config = dict(
    head_dim=32,
    vocab_size=558,
    positions='rope',
    rope_base=10000.0,
    qk_norm=False,
    attn_scale=0.177,
    parallel_block=False,
    init='uniform',
    weight_decay=0.087,
    final_lr_fraction=0.0,
    batch_tokens=65536,
    seq_len=1024,
)
Each number is 500 + 50 x the weight over its row's rms, rounded and kept within 0 to 999. Layers, rows and columns count from 0. Numbers have three digits each. The size before them is the row's rms in percent of the matrix's.

# layer 3 MLP up, 192x96, rms 0.174, rows 85-157, columns 0-95
090:451612545515473500604498516569498533448504497482519501583482420535490444501518384459548419465433494495532597545495418479503494495446461514612504559466582440501628452507566478513496499453584514436494481479569561610508432452542495488418448445488442473502498449518549458492479446512517420520
098:502444584414484521497522496559487504425549608455522472481470442550548494470500492491449494466504587465472499461518418486520461388519446436474527603438560483454525526373516439524475531510515505469491446514515538463407454499462465577536506474542439435554539620491535484546596531604494607463
101:510517520510548566471562494479597556497538419455470508480480478510529471506484500468571486354544524600566399473510528464501484458523496479486554479475466540509482522541444424483539568554474498508443558431502393534447565577456467549484496546507466514636479546463484565501518469476320560513
098:572464573519512506441496579484499465513479480534538496500417557439551577481434530515475568500452530508516486464524582484568533583446525557389533393488455525552523592496512581453568446468353491418420414508480540497553504520468396504505491505492542457544510500498443491426549456441565555536
091:509456492577337543502517470435422437526396494440398507498525496470533453481509498572554469540526540502523454480517519492552506497598421481532571430519453512556532529498501466427513502402404545515446491508487509487486499493534559510456542521528598536610575546579446555491434446422534503566
096:565446574532476456521490521594525532444502511572541588523620501481439474532463526572474507460538552555576484490512406357558538528488544521522534445550453433549462417516496457440455487537544407485459471576461467529508412529531449536504547390533487482403486569525471490472495460471535481418
091:531563526486488587389447440481532565526476482509544439467473538465416493545573558429519487565504557466425482519530416474472501458520447484550542471388536462414476491482539423497495491526521496478490570424520431508571554485444573527489595475454576532567431559612585510451493493473513518393
095:525564522582514379503413520490489463634564574513503446503563547505613444549471403508541556479605509551464442609485545495448503506534407497446591491472454474522551481541540574534569459463568559525508471497527508452485448488488476435524476508439450498549561480535465420503513467488501429540
110:469450513426567530424515523490599416555540564643456509486542483475452518444442525575479576503544490550501434479379529471496415446473519501476515470528534575480498539495454534444520614458525516513550515566474443549569515568533467521547509404585614540576467499500439514559496486526499527481
101:564572481533456446441517435445494519473447522387471521583378499491569528458499501395436506431438456513488495568527585560448494577458492419408551455547446534528473550491530496449404544460562532466436526488453500506519528552443578606488496403489550517485489523498504485427455488506561553538
105:506409492432523503515510499552507531583480475585523493432486450554427450519427519494511535478511491518480369588486471564493410546537514554527461441552387520470551499522460535555526535453482477569467543497505550452552521484506375533466539563498510540609469525365557486457543446577443577519
096:517463427480534455510450479441515506517593491546476484541515397573408479464471579515507482482410626446532485549581420534430517518501544489475515486501543520495507510467557593601530538575618512508550530434404411541568467463476467509553460529541482467604515508514555446477488470514438547433
096:463567399519487559475577514525554551497531494519444450516418364525496514524429459425524545513451563451519507394493579557540492525555425551485527570550487504588504410473519442471554499546506492467475479501568496523511506503505491534548454478641473409439610542545551487478597554463513481493
106:512552522496558558526462540539535432483541513513536428420603543478496539510582562530558517449458467504452493541537464496505466529535404473551426469510480391560530373586546543474481512524438402501512536513520372599472463544455493514465494533418435502521435455498501465575570461555534463419
103:436486500548407530549454583565498596440602443473465409497475452445459554540555472435494432523539570452472505484513464463476496536600527551509505496437566389532551467533491547557504486473494472541480560528554423494518426507533349514527402546452472479482502503536427470449485460580526527444
092:533484494514421479507577490385636502543502489432454499552435511557592505549553497447583494411417418526539522501555540481513534542534436501513543472496521521463418492535502549559553541488467510511469433500480441473507414483520450606487441557507525545609421416536556419465503454473572456499
100:446476518387517519493416506546462479450430511510550524523488435464465542581494476439510472406540535481526541522472472517497428518479515574464530509552384522580336471457467531479491469445586485547551509546511566503585539441453533472574495482510480445464444521506535578613403520546541487419
098:564455492438497450585524478472561496505441474507501478506508537525498479449458513437596496510565449518425454481610492458512507479458483607481653503464544472541486524415436487534433450559526542478473500451553563560425442487534529535554514505466572512562483562552482423486605425463443531624
087:465466511538381530492516489490518497426567580478549537468436434469504465564467475529498518540471556335509521529537511522542496483450460527446570462507495483472457439413587609410522566511442493564408539483434524495577513551496563447444548464555525487519444458516473542503455385497593481525
101:503504511468571494446491504531471509515544535498484468537486518466387553522500500529409538462416505429415492541520563473552495497476517570405482446588567537470559479567421512456546535430545462418552507465436615481494519556476585506552516514417512521519463571437521460468467496371401486603
099:488515431450468478561504518561530433462450505473361502445459454503450535488527494539544476462508569547502435551533461490566473457611559461507474610517483351507520449460507451455372569535467506475493440616469446494558466530443532559574476473533533444540521509496526448540503533601511473463
101:436538509483477456512490578462476485417477546450485616525511484550585505448463439463443476476439608520543498550390488482474547561517467605522485501480596528484504485375466612545488519498485409604545491535521444495472476521410506423503417464548434447538489496457498518425446524562512475475
092:471499471520499568474489485489473472552532390496507460550462533464532416564526532430498454417420560453428539461516500529525475447544454546563479357497584478540432535555475531492377525452538468460530504448477499478544502570573545496533435519438517487366559503522501470531526559456434504633
108:485398521509440519470517482486445454577525457437439464463400509492560523509447495401500495570489534541452483579462571495433529551495622555567596465494542557503498552467465389520543510535473471448466459451399490588536513495541600574491482526489529490500457593528498591451433568468472494462
110:442528468529530487455522503559505525493419441449527504533664502445474439539564433461576478464480494525405570565529536572433431509505534512475449515531526465583482486518419496472439425555509487475474482595497516483570397447538500536532470408477478432578514477504381456477561428529571489485
100:519514525533525459447486538532452490534477508457396534473536482545488457500518454509492460452484436619545447415381496451530536473509575532587555468436512474506481454570400504467515594527496524555392435444531482525537567611443433589461510474483538452521563402589463467464528469433465493497
102:533484515464578451490528501419397473440491572481523449482455561592593432522436536572554526494525461463460481439428482593540551501506601475470479483499453525426477464504490464549564492507473543385448511574474499539545502519583554605529473475491516499446437551472576545570473490536555462378
099:553579438512546499547513456456515424558468567504571497467544530504459401473526526500472543386465539435581458487554371491466415536518541502512529605565570472480493526551535469502463602582593453572522491521573474494442424531438453576523520539514458508463489518571530449549522554487488538430
094:432579542605473516446446492434546476565535455406527566539643555500587537452481498511541516504495550560491479556569491592439496492481418426572555452553465467493572460560528446560478531524524499466409485461477556474461537451494456458505491453535447538525399489480519597454451458528476498423
103:527538582495565580529456521479493505493629424557427485451484476451601499481442528472548395510424566443487500574523458439444561547492446523541529512511439466494508502486547398566556545593437508442456455458491538531535507566507526462485481550534576565478394514541591552535585517539492538470
096:511511504428434505490539508447596507572479565520452477539459560514567438480492533479399534432540446539536515506467560453489503628522491549552479514533487561514563543596520408483488520447529538431436521535575601586476459462471410552479485477530404540468503488372430470423500555514551490521
094:509444496477434467494595563469575550502455437489527483456461529516567542505431492467401579494431506525533448531589496527537458485519468541553521504538517481428492523491517599521490548379528387451551509537515462505496511465539548614448544529509427521526405534419536512567395519390422488485
099:577436595478498517444475509449480576541488490544522423557508483493488563534431481469531424397430473513550471449473511576492585566526580469431476382468479552388487507528503443455476407476456460491449513475416509492553514506462462526478574543610477560501511541494503545414521435457577519426
104:540496589537503483510460485499662470483482525544497481428551531581480442456410503554447523415501525429534463458491555485431478465528491452554521605427475511539566484482490521461433508527453435542446474541466587501506521580413496598562477598492500509452446498448424598554480490505474591521
100:423502482525440491411545516461461395576501603520449436526568499465434474464479480507500419550475465516523508497507508480421378563543533558456476548574474427536497530551497508484551499588525576518535588538545502506490601444490546546431431431425395443493541455478446478556567437467469521498
095:442560569460464498495566574447529504424489582571458549599478539559539509485521497592458470512509532536464538546421461472535424420465426547574514558500428490437473594477537512508462465498622513447538499509537489500478458510539520485424411431499444494394505611460512575551537457581504494486
103:513448473518550474492588525412402539390558492514514513511519496504526433488406503521484419509491432428510570542464458457526447491501469495484539431521531463477460515523510515496615471564497552473556314478496449563515481454529433496526497560524543427474523523436540490556496526520508373620
092:531499546523518454522523567412503482433439505574511446437543420486596561453529589454515556504505456474432467517454485549411505458472401460397493492524463473414524513525524546430512504541575565531491467553502502579487504440520536468481429510380519448555578486418586489614501544423519500507
101:491490481537489497458503520531498494497430483552440435533527485472514504450537558615409491471387398504532538587559434456431569532538500418455549551505456526449564590512498549547448630509562439483488472579510450590469497502510498477441534424453509508527436501422513537501522382551436479542
105:523477439507393506477505569398498477575454521396555560602466532463368574521552440516487561573437509590494583479460516602512500596477493509521512473491498511467504449435445547474508472420504473486433491471461500554496469561540552573485478478458543526517453553520410580487496504410478559536
094:517554497445496476488587532457503522531473518554559576513470550512585500504462470508491429480405443446501521520613399520508466464454464452437438466499548506465519474584479593456397506445585420404504471456558550552447441467469474557518443589489593517485519453526587463507510487613506492442
099:507529471484555401441592578557467442539490500517447512601433538459527486512513469532440540447527481464494567460554552466532546579494439407484524508538537467438558508604454497442563547500522567471502533543402587464551517499438509527453486409563536513394411443564493550492596504531473474549
100:515506480503533503535530490500440538472526528580561536543572548443495608479555421439474480526492456492531540585525484555535607513386374604374514506426482426481549422467456471576518506521552487494499471515500528441446503510484482514428521542443470541492468598503579551500515431502439572436
099:512497496431476612444435501454547378536427501506498429480462575497425560506542503533435550589438472510423394370516512487483453503524578515531630452543432442542425546536433500460498513489491603452510554527523511523516557461494465452516538491550525424575523458519530502516496506504474451440
094:527503478507539502565498427461521623481437539426486433521491520453416565471465513475459560430466535544558486486509449465495578503546555580515420458520415519582479441511518522401557509491575476587427531547486499570526499589469554479568504524480403518577525484510457550496529488578412380504
097:455512527513512446551458426504443486551492465531591576514527476527511500418428481470603481441501498472555457523535396572587532506457491543571513454552485510492538504482680513468430470467506462446501448458430475507420441560523456445457572568562549530534498544425541578475562433498472444466
109:480531523535466612428460497491550496429491439561499482541528423438474555537452533496579477586396387519511454540435534608518431456533483498465531484533478500578400390374523533472599473580504516459470481406530557520534516509486510558500568520447459521513553516535502489512468436504484463545
098:550533530564403485524558538516520531514502505581509411457516602414497479509508509503392625497479471447509481495518510501552496536486402537539531511523481518431514496503534480512498563595497500497523541505467522411611441414572513483615541522552491502399548585535503536394424478419503444470
092:562443482565418492494543544568437473466550525394592522562583516553552475559486483491420513551464449516528455521482489532533542447406482581509461527510507557389518455526554464527443528475545498430551534503496531526451543515576468475486511488427462484558525493455636549521526394583402448452
092:530576544525458468481543495409587497492524408500526477427470476467453499531470592556517529534483487433469508448585479481447463401535428493478565537503500543406481374536562557613544577574530477469408463564468434592458473499415516539511566523518419497570461506495533538503500550469456469485
101:426511523516533514609438548463554439554564535570545514469506524502499450511504572583529560454357476494597546526446474497548442459509541557503458569546493403539481449542512526503470461446524528486447519482557460607526485488493429513516490540593396465398481561549477581515554517441549494567
102:441529448532537459488500550530572474589527529529482471541498502510560378471488512512451468450520529502486482448418446431527518539585502519497490567396540504542478478526459529344558499592540547481498517453557517393544459524564564498534444448673534490489504564544486407517512487469519541537
101:485579511470399442438472517487372497457431512482549486500507700490556497480558568411452531526552431510453586472510552538564461504559442585479550522610553516549522476553512534535458601506496485545478508504545476521451471525448482476491504519475464473467488507379480540503514423501542523518
092:461490451464475592503475492456545475600494511539545553436528492457517463485419496441512478514588550525462508454529500410515353476545462496466565524483532543493473459464501492445577488420516395471489441502624545522555489571449495494505542554469537392545486513578512437486606498609420534506
098:496540492506487385438504553534564547563474525543497573547518528430486548462469534492463552475545544501416477471582494541546422462464498536504505520641441501491475432437559406439552568569440372475568475535503476479472530432523514494461547506474423595572431455543438436542479482441479458512
095:500583504616467518515374439510528479462469579494490563495580476502467523529544467425490427519517535518413470474520518473430498513535515560485493421549377453479538516412565572440544468473576577491422515443501497437516499553521451408463450450525493408483555509528556578552507498538457396489
101:544476441484482474455517502462516519533481472561453568394496537375563457446496583463485513510435519498478424475526481474499448486510482524682495491463511484503572505529524545466521496478519500509485576523638503606492460495637382541535509552444500550548482466522516563467511460435577465462
108:491479457547637529511544482607481579550452503499462485491442455432472446622488455497532486437552569505484384475405460448505532521494540541531548534550466467522573431506478528463546578547491486557524524476548532477504444592488563482528536455461539516485491513455440382533458461521411617533
107:466509560485503541352558505455421513531485474476470527541430536514497494545427414411454459594468545490549544420522537425493479561534542438529492506469504435508533549587430433521559556452471466483440506561506538526534486606545401438548457560467513491455494456558560560569523505430402498508
097:519514504536541491511509525476523437403556513551464581541534531529522546448416435473535488523403520428516578531451525541548455440479450493543525572544456527414454560572531566553448553440446466422496551589433454521544476431572505489483505523491555544582484409447554510584379458495459542442
107:560404569501525478475520566503598509568513531388453407517505406472547547479538500468533481505426434441468442466488515562460460509504483448563536517546557571602450468545566501531522411516407552429513448520505490508546471529498530482557424410518502559519510464522481540462521521339482551544
092:462455475514505462536475532530483536529500472483515472565517491519465574437522453510507443443488574458468478474491499537413543579521511538520488479502551489551488440427506507415519592568419493661529427516535493550531394483556469492557445477521596495489481521617466608568588535465443468616
107:460544481518599575492548580550504434534513508493475433472582463467593455429524497550585595544591463430493498505488461435503482466593492411496612533540576541525518531458502538455444416487522480452570447536425529503505502454507534460594511547523453391432483473458518589493520506445470552515
097:477572457453483507535472531474492458507508499549477410495538550502548590462470351514542470483521610503504441532400501502544507527436544451544451423507484496527436411502460590567495533533514487374532550583610534565588458492552496577419600501536460502513477509468473450508517472477485434501
104:441468548412490581430520499467496531489517524556398492432465608487504445553540533482464404490426519460548598429510502478403450485552472509532468542521523520499554566484529499479478550465489566572573425528525475523554570491477502501544494637498485407512559527630528504490452444569463516574
102:509525516472542486474453338507489477597506501505540519499546556514487482492540517484421473417508505466530485506454461460505616551484527498515591459574535576469502475490530524357599471480451500562471465504576532581496554437436523554500450419583552495532508432511446582508550417534501602494
099:463528542492540522514536509561498464519492519644388402546452425494395524585486490465507519476466556526487494518429539452513479500518508481565600415568524415487647532490503564482477563503427530515475459489558460500433479554501444451524557424575458449531527503546533483437451451563461502565
103:458538523534546553449548500499531553497556497502395488507460386461439565475436487547533487597517544495574445515448531470551540478556496543530629501418515459458489475487520571490429511387486545416567539431441488525458587540427552532554531549519525509530540532460586483528448457379450486526
092:546617420569518523485425478462496539502534457480599555568559498445531493454442546479477566452478481582485527569478426437464533477442467552437460531572535559509516466488505465435569502510515475428633419521554441443533548514455530598553499512492379540468497543525533490502465499613521547479
112:522506494550541478541484548516526454468573489515457485528476466585404554531456468531491484476508485447493492468465444582495481442535496450652349522603465564466428438517405437434502455517507513432437460531457434563560429474532554473541555397558539530540469506494528569493489420556523472503
089:491510458492610500533452518523414546386430479447414513540525495460420529507522570448568479562506502441517504404536523501367520442573466501512582511455472467513455558541550470542456467500516588530458558500322539541453455549484513539526496491533532482473562451563447467467526557460442479480
100:541434541566460513436500465455620455539520595530492538534508515538464512493410500520545505425447473492506431564466509481432453559485554632492630474509468598468458455479439508577547505481580449582587478436584477457486418486479448492457489456471501527493419539429506538521520463484442474554
103:426515453540505438504461406537562545505414539524497507514466555465398498473399516452510417440401558584540502485446477541519518519434394501584515465571505489621501572449541487577416455500572427485501473420483463574521546528532547449444483539490454604518540494497498530524516462464561486503
# layer 3 MLP down (transposed), 192x96, rms 0.173, rows 85-156, columns 0-95
091:524503558530521523480573512584486400532520496572444436499371512480487574518493503440423568530492473520564460550459463509518487532577531429489521411477435570489398479494470532429492575490497437548475429555483375522540498563477588485499418536551508540502459502482465415555467549479436588437
098:506498450547558517429424502437483434500484384523526516470581539493475461527473500456666529490540581522406533510552478464499527542517583502503553432540474450531497520536504575455546485509574524522537491521457497489540561545579497428493450483472530591467434423450505554521547640539551402533
094:555525511460552508536442539481543553549491502583496524510494517533471409512504540445407439539466517460476539561432432537548424580593477524483493485590418549482458436583538514588555536486587575491424583527463363420523511483473515472431494493401458484447550537458526427471551509531472485470
094:526489585492471497513524442595571501504447427508488466488486430476494543505587466424446500456542490482504485475523399492487584562544511433545590505520523561455498549545419488483470482539592505527526479495555462492412489469470639488515432451515345541502480467529510588643482536479450468496
091:438471553387533513490457522486541486506432457471510436513543471519495481450487514493449563601469424599542521469475511567564531484511502363451544494490580523595468501580489454452473457388515518519433534526509473575458541467527483520484639490511514473407466437576507455538550588471542569539
086:431566451445585506579481564453520526567524497465530423413416500531510575449547544463490488558465446424535531455562552502513432449539467521560488477533439486556574543498480517547557572499415514572492590473466478451457549400407497510446493606502475453462453412412445519491533483530531543547
097:516465478602542483530515432453467493557526544468585500508549486480555607486567536599518485453516551497568413501433564531556491520450460461490524434527501388533521628490491453490494507477455453556450469450554460505473457583517457495425471616431424623478517479519388501477495493503456548505
108:537541504582456405476491515523466466496424528511457408563553527450443538465504479482492535537404549478523619485475566530539471529547454554590351594467571540491592539537378494509486508588470537482472495511532464499465481480506551490536507500486492396490460529431446531508455428493584578490
102:523523485575402549474496480471454569432467498534548506530551477554514532572479496456538481502481526548464477482448539485627579450492587549621447588472511491548447465515562490563560454482503559516528463474544531519530456562562534352504419552576434395493569570469517509504507527411513521507
100:476486513548548487560542546508418525611583415522593584451554486516510450491484504470621488567437476494490461482475466468513511559541520418495538562539498519486499570484529388589529495509439522446533584597534452545601434510446498477497498469493418459408468516511475438549469588474440463448
105:457549458513501521516549531418486450549495529580505368513543593493520560533591577558616550503447496474442593543473514567495389615470477468491468533492474595508442568443437462433481541456497491524509552460469518469391494484481541541555451469459558485455384531487498520489532514503465537482
086:555507571542575547473596389535525467507427608405551512480512500481560407519496475478558537489502480495492617551507544538532513509614548538559504474603501492490573487430502456372476529448452595505450462403497496471438568501486539510491543506463582564530521521524485470460480532515492472569
099:515517472465411485603492536518511519500468479503429501604578537501484532481564563565462508527475466560545579561470483523563576429454547460469457530529544421392490559591530488539456496457547503567585513562465460544472446575514503475480589510419488563566491494430418553566441418505509547425
092:453479506538570514514463527510507642480489460482507584472440523560420383438532465527524534559453551472555439469411527516511399422503524438402432509502379471525465531496466595518538513521537444400518564528530467505490512385491503500496486466513540414430463494531512493486434584499465561495
104:602542482456520479426435426488551389485393581485547559540528488512463522500425400486502498555525495477454473380471515494582475486416551453442503467527418580544444505473526517489539508555459506424575441520459561441498496507421556459457523447469555388450483509543497505547546562538505436468
096:463414517476415415470451522572528517536441450492517441516493545440400519482599541464571579542501573602525587456501455533513404518487469508558500550386571429497604494491544457464492504514502603454510489424468557524506521538464528463443570428521531523476518398482505464572478538493523457479
103:547494404550459478453444432504431456560500496429598429428490582530504456389551503526533561493524491582560533571496539479485523516487551434537523457492604518447544446569562593536455524557480528504475593465448488511469486484592427523481434606502445570475498507457446531430550562467475523522
096:497546595551503427482440430547459550435535535594460497483494454478511514390473563473408446470465469569592516483511519547493518460585542489477415480482587534498564538534482465487541575464463446485517588576503486479536559507485476496467503525531355469460492517449637553497426538460545566467
095:473568486452519514636455429418635491530505494420525418491529515513469493513508537470565589457455452495550452463415489547465525514490436509500463471472512605538495534563574560537451447459510531492414450535486427491534501453450484457491394559511414473433492465427501500463523492474478549633
109:456492507606495416516456494434550547548518598451543584456548452521448472461468505483525512554563544466525520502612522446501498548440483475478434449488563362519425505420514526501394561547419510554530559496506500471414448489438472465557462503499427438497493465608469526443534574490569469530
090:504497542456530470446443516500497666592509479421622446565557571531502540514490498499503507515540473518518568442457451510476517527450517585430522454468514540513483530535459561405562405515517467540489513456540540560481539448577390577459437486550610583484491477518481479428504471450532564524
105:586455533464492539498431505547432500506439466555513441607652474444473500483473596509530564475476544541523511440499553551527517485492496470455398472539536484456476507489365386550519557491523503460407418496563532549440531545526436555512479497537436513507521518511600507529590576480510517442
093:480573557495507497416551556513490494485531440472496495513549511501425554406403429456436392602502408551474440552507619570440519500522515495524562521521508461513446418452558544484581373558429502512549530468584543492537518432450426479509518437569472454540458503455493497482542515441471506507
111:505580517473470432539434505468569436481550484526461515465445471449475467472601530595537605486470533560580429502547569531418473523455502484556628401494378561596489479590526537468505487514438494466495474494532475565511503536478485495468527481542522516595514547483458590528483421478424437524
096:521465504454537489533467532353487531388510608471550576395427621476498467481495534444524486456524564474500545394482554441517544526642477480542483487455482533540531600517515462525519463484489446563481441498521470491494409534546517477507551608541492487468466514520507518502513589507473529596
102:414444435515512515422581416446554583465512481597548573453432557550536494475456467483512497520573535471453559511534511512464440508461492499482449475543531503571456507508526539563442430419485471478578571423553507471427506424494608497518510513534509628517452596502400512554473576476541505549
111:524547600599526489499583470495424485518492508572428541501535455461530598536519404407509480529468529492496491445539595535573574454450506422507603473441441520477559503527468507450548508527457506548415509419476539519472464421545437462563568479396400527517478537478418479531482559485516486557
093:474362520523603496470435566548463562535450427552476554511485491446480519528525535580495526537517433590488475474405534545500554588512527480553470494458424533445485529442473482518587462455407493389422502527479433485591469500516633496519436507509509457516473474463511505490509466550429447594
096:647475462460468412555555485541399444512518402525500433559437485544477413566578503518472519510457465491451487524484492412511436383564534587455457536516561529460482525551481523505472451452512505532511547462541517495580386461433534498540525461428395515459500532475578498533520485529447437465
108:552510528398468487420493496390522458567495406457538554488492601512452476500448477509439516523519549491504530461503472598506586552510375446490424514505519552547464622539445448532407529530502487427467498503466502551534491485533450545528406465560533602586484497494518494438591559515431525489
099:529462500536526445469446436513504468451515603393506490536483454486537498481518446468580568572437453491398450576583517507620543435404516436530588530505483530447499473559461571550444529525451535467545444448462437401445520475585492524464442452512516515489497488531542464491525404503387515509
101:473460520611495462455426495499424509415546559529442492518514461455490512506462437586572460512552630528497574512509601488616522476514529517585504512527517428511496475520468493502437500471400454531443382535544562379509484455401435497533498500477583542473517539540560508499467501529448569500
101:565468476499472468481427462572433436500436522479400518553429490661477451484536516405578463489498501470545464473524464507451507404416503552525456513486437503477406539481471501481483452401494483425526476489524518538499516516552503464485608550439556485555514501609406392561485429509514481514
103:555583514598436506523566475474429464549531524517496466502502549560550619580498480555496470581475525574542503509501561480545566508549592564489413424525523467538431505580534548535533474458472488424527383546523488509551523548476587434499495509494478429585556522459521461378518443500457521566
099:551449502423495451526439519455581437461473394460447411506450463494547573446591558502492578513493521520498451430586502553544556467455487426493514459429560510476458460522507455505389525407534408472424431425427480487440424522516524374495479514494531589517464525506569521455499515511532507483
099:491450479512543486457446431528557462468346473501558524404514504517506464504526491415434496491549482422531514457562563472488578559589552501476501418559545533508539527478430491520617560500421447557497453533473515524493542506430558451554539603540544468610520443541485420482399530522475515473
098:473455513431429497450442625554537517482496487508487563583483486575501539499505524494555555506476542538494477546404496566489478538532584437477420561560471548500386459508484478496413488520569449595481603499512515400485524555445501480492539404556447525478542561537550508438467440494410582435
088:483512482515468566551533523511483597561569483421426565510532608506450551503532498536524456475504557467535524553479617477557448467529509463469498540537494478522437433523496478515428546504485489553495484435512500430567446531529522459486534489538534510443478445567547596407642501649464386482
102:592524540446547429499423423520514461605545494510514479495427416502570532525424498545524576514545540542518581523585478466523522509460487518488410439343535521563517479433541493448454421489467477504571470514529565470449439514476497504511479501405514484460581462494511527601457629483530491468
106:540462458541516462573459511617477402565593395542461534413501511445497514522480538469489474479457530474465415523467519496596472476544531471494459582571489617477484506533535531561472528406505562538472524536530543482465504515517497497507508427448531544537513398409628486545583475579534456439
096:516611479456403556512416457529534482438485455509383436573534417482525447444627540506542451545576556617522446515536536501617581595497553553508504508496477553538513554495530571484527496542544523513518499527546528535469564452522506458457520496561467476437537507487419493542492509406493563531
092:506531553567542483583579417398520582467575452385510462463495515576493486473526552531597502538418634502588458477480481570445479531492539577440494468507483522522507464428527547419585591521503472518490478535530521562504517500519465480447428514554423489520497494594524498548524613526509475516
100:520523452520454462540487592422512421485506478524457540498465569553538433529454475510465482474574491540502525462434492526416438542536557445548446526477535488557496537606472531367451541472526562428549509653605533532536444526528515543473552452504517527480547414471517375512518508464536453580
096:474515477540460481574557487642492574483549514488501552591541515433562500498472527504539525446568512525556586595538498557502456520483480541528409557551600499478477500487498495469516559591501465527492500524467401438478437516507546553424544424489507627462572468507568469510452591548554585555
094:540492493499437434459597563565546477452584459460517499403464355535483496519504443409551531517488477483459388552501427518587448487448466500466567531466520562562575526462534510454496482509511544557494476466453568537527504560556529493515468327522516430462468448520456485536438545492446551506
105:575492521518548472530488473470436519519535529541459472463457507427510514503584444540545508497503534511489462445573524490571395601483491527513504520581509417440495550477459541507515554526430504611572482451551560498385574475570566489588470378554439525522464474479567443612554546484541573507
109:537470423500484460586506465526407507529485527448538493550512490433582526513515433570501541557519610570459417496544411548503605477335544518548538522465399494481451561486463453515464426454494490516497496510569489479430545454509386482487444572566500520524482546501472527510482620520506497536
103:525443424445502520441540443459468500434484556548512508474468496389442449492464458467555505505586548482425502468542503389559542483494496445578418569466492460439516565527518503531541360443571453493482493406534492522446545524501503509480437537453551507547508526423399495617458428503498526594
106:505463565573488466520514518471430566535551578568529455472542368479565468487531521506490501390497575472540477497368563525411525531531529548533350450490499502478551516466528435524424446513410506475529490456440419486527500483524478454543512516552460403526605437473494471503450482463549528442
093:537444481450563410477463541449519476498457509426558539510567484502502398462438412451538566464551534458494530418560469511512543513500577536594548406604532466541478548520510434446455538421490546499599550446448483477476476611563419553494469528503580501528463494545566456593517556457532496506
097:605522510443496376478479497434545432420434474564462591423550441513504537428540492446510494510456522561539488476510631484572515500422540472538506501491469559501393521609506516457499605514399494550523468456518502446456491504441585475568522435514509535540451484489543493442425531574516515480
106:536580454388462545447526480501425488403505412468538565404581520506530518498521435555553437524478462525484469501512450469418400437501499450551452492517448467413545543473546467567502528416504492537478525601491464578561496536450438510599545565514502524517501475393527481518549450549589467456
096:540552492517473497527479500535539537505462564539548514380487404525494497472422439562566429481504560479413553481547488485408565468511511433577396476442507441489561468527517436527492501505513559507518502563522543535521444462534523362456515585486575605564634510525537452507561548551472469505
106:498483441601476435559475436385480454557524527459525515523456502477482463593534504552508495545480406491532426534515592470581558556478561526497513560485478548509557563449499424540444475585455490501496564383468494415448548560587579472567522398482498616483479495498495511493504482512407516510
096:597522558508548560551508489502478511513558487546421419446446513594482471487577470510493464509457470540524536513404542548464530558566518494553562585452485508495517493547400615562432447469500544516477401557521554430471534567550512515570551485565555439518565504445565454539473536516579584420
091:489516519519568474378557482595422589524521455528505461477493506449531430544503495584530507571490465482584523485539451505530480442499487451537480473449603502496442473601363496536435530483436508498536532561534478557466449491493523372517484453512612544459537568512503435573399481503557547509
102:523550536487439566586511568408531503623404510539406519462511420524539483548578453557577540563447440479483527460497469531497542417476524553552468481412540475501478447518533484490496508449403515500460466509590520475417530468534543494479499506493517495436539487547487410475454663537479455576
102:444552521450497453443582534515530496435496448506510484443490471544501410537494540468486528568454513436515530560496486518485549417447506514500476532483585539535471531526479462657482570395509593495495509474607591593376375555488507551506488574516508440518527487497457475591527512495435528543
115:470478475491644499510438456476494486497479481522489527453524498511454493609538452471509440482553537553500403478448582442491532477514480607550490459535489553453348449455551564526511431501439539570453500586487425383490614505424494472530480527478574488453558560489502567556503571498509499501
099:582395512526385426398416504433566527490520469553548500503490489457468467534524569559478545526494474510442503520502528519423567522436440456622556477455417447508597432497544478469491476507451524501502515402444480561328464501450512502472531452543499577459489494463441529449464496499521488499
091:436589424538502536511478397477516473426499376610500498558475518531535441543461490550471599545587551507546522447511544499544549522541584525481461529501510440468478535541374534431460550519552541518453556574542507440471522481521444484483573561484529521430417552488464390449494456573531500507
100:515597496541425417446522502413521485504528481569468546524508464552563509524510520528500611511532455550438510515557537434576479534469438576459449448571496596463574510506495577461546598517540490458621467452398511527489426536506416502553447566537503587485552515489405478482423530472527468502
107:454473491552507452525437513436569567508494502540524497508479521497492459483550477481559531458514448517477502481437357515455486470473440578530371471549495446479599511413395404434504450525485496570512446506517526489587525491501485574480534537469509607596450558535450479344503487471440478498
085:556478498547566465480530531506557510548561500382524511437527534394425408488496481484568539506510413491487468571600446461523467590421493560455547536550515515530532491477425454398544443492414454552517511397522490483461542537472473539517438466465539566421432417569544458557482505494543486423
109:468509596566495496490390565552539515512551436547400482545470465490518481466513466505453418585609513550495519570487458467556510543566488571532606461523509551525495436475465567453546532483569472485482539426467508524443476530477507483537563479536505409445511441383474451508515515508670508457
103:529568512381562410609500503495559603489476507508526447506431549498408516554462463468523441519562505539538510478538558537471513486546524508465483480487513529608465540538437532496504493460511494567521482589423573579524580424473427491470444450426493539372456439472470539547494547512585576461
092:494543489483513474574510502504516602511509567454607502572546459505521482477558534531527532531514445487508574537559476506491449444454426559535587534492416529574413435535549453495558464550543477454489547530511513526570458512603490594430430575542561576500466522398587553515586469422565536502
100:580523510500370455527503501480440509420479546480528532504555570576462526468508479502534414406532510447476452434602421561387436494533449411513439508517467542564597567512536409581591493519490443483429451486519493474524489442498411472444523461507533484464518504458471528449515528561579446516
105:512471539590456460524475474533523527487364525457512392487500478509479485480519463443464443519517497466547517514579545494464464505447472484519508497431424409533508484506545476453488439517400505436433508464548446551392490467520481413434557444457520519436438441557613507422516479518612586610
121:500528518523405635512574549504441571496511410477482486473559546467483511488523427472507332563500498501432496533554474448454541510545566548444574559468465472520637592471548450594536514544489413507527461539512479471452441544541577497462504475458505523524454425531547468519569541485490520521
083:440464475556466361484489526526532460539557490485584464514486388436574505513492466522497556433494515508487453487463630493597483473452582429533425584554445573496536518474430531536512514409488449420505443477539499399567507417461502475527531534497488479532463521502604567531533499500539578452
107:433497632478553474474434525533479572606505512469506525465529557374526416461520484528530461501583590493535463521553524452491561525467498447432482548538537460441473469489499572449427510525538486537464521586363469510448565455520447573500497510535569443519499391524493482543515398501431480454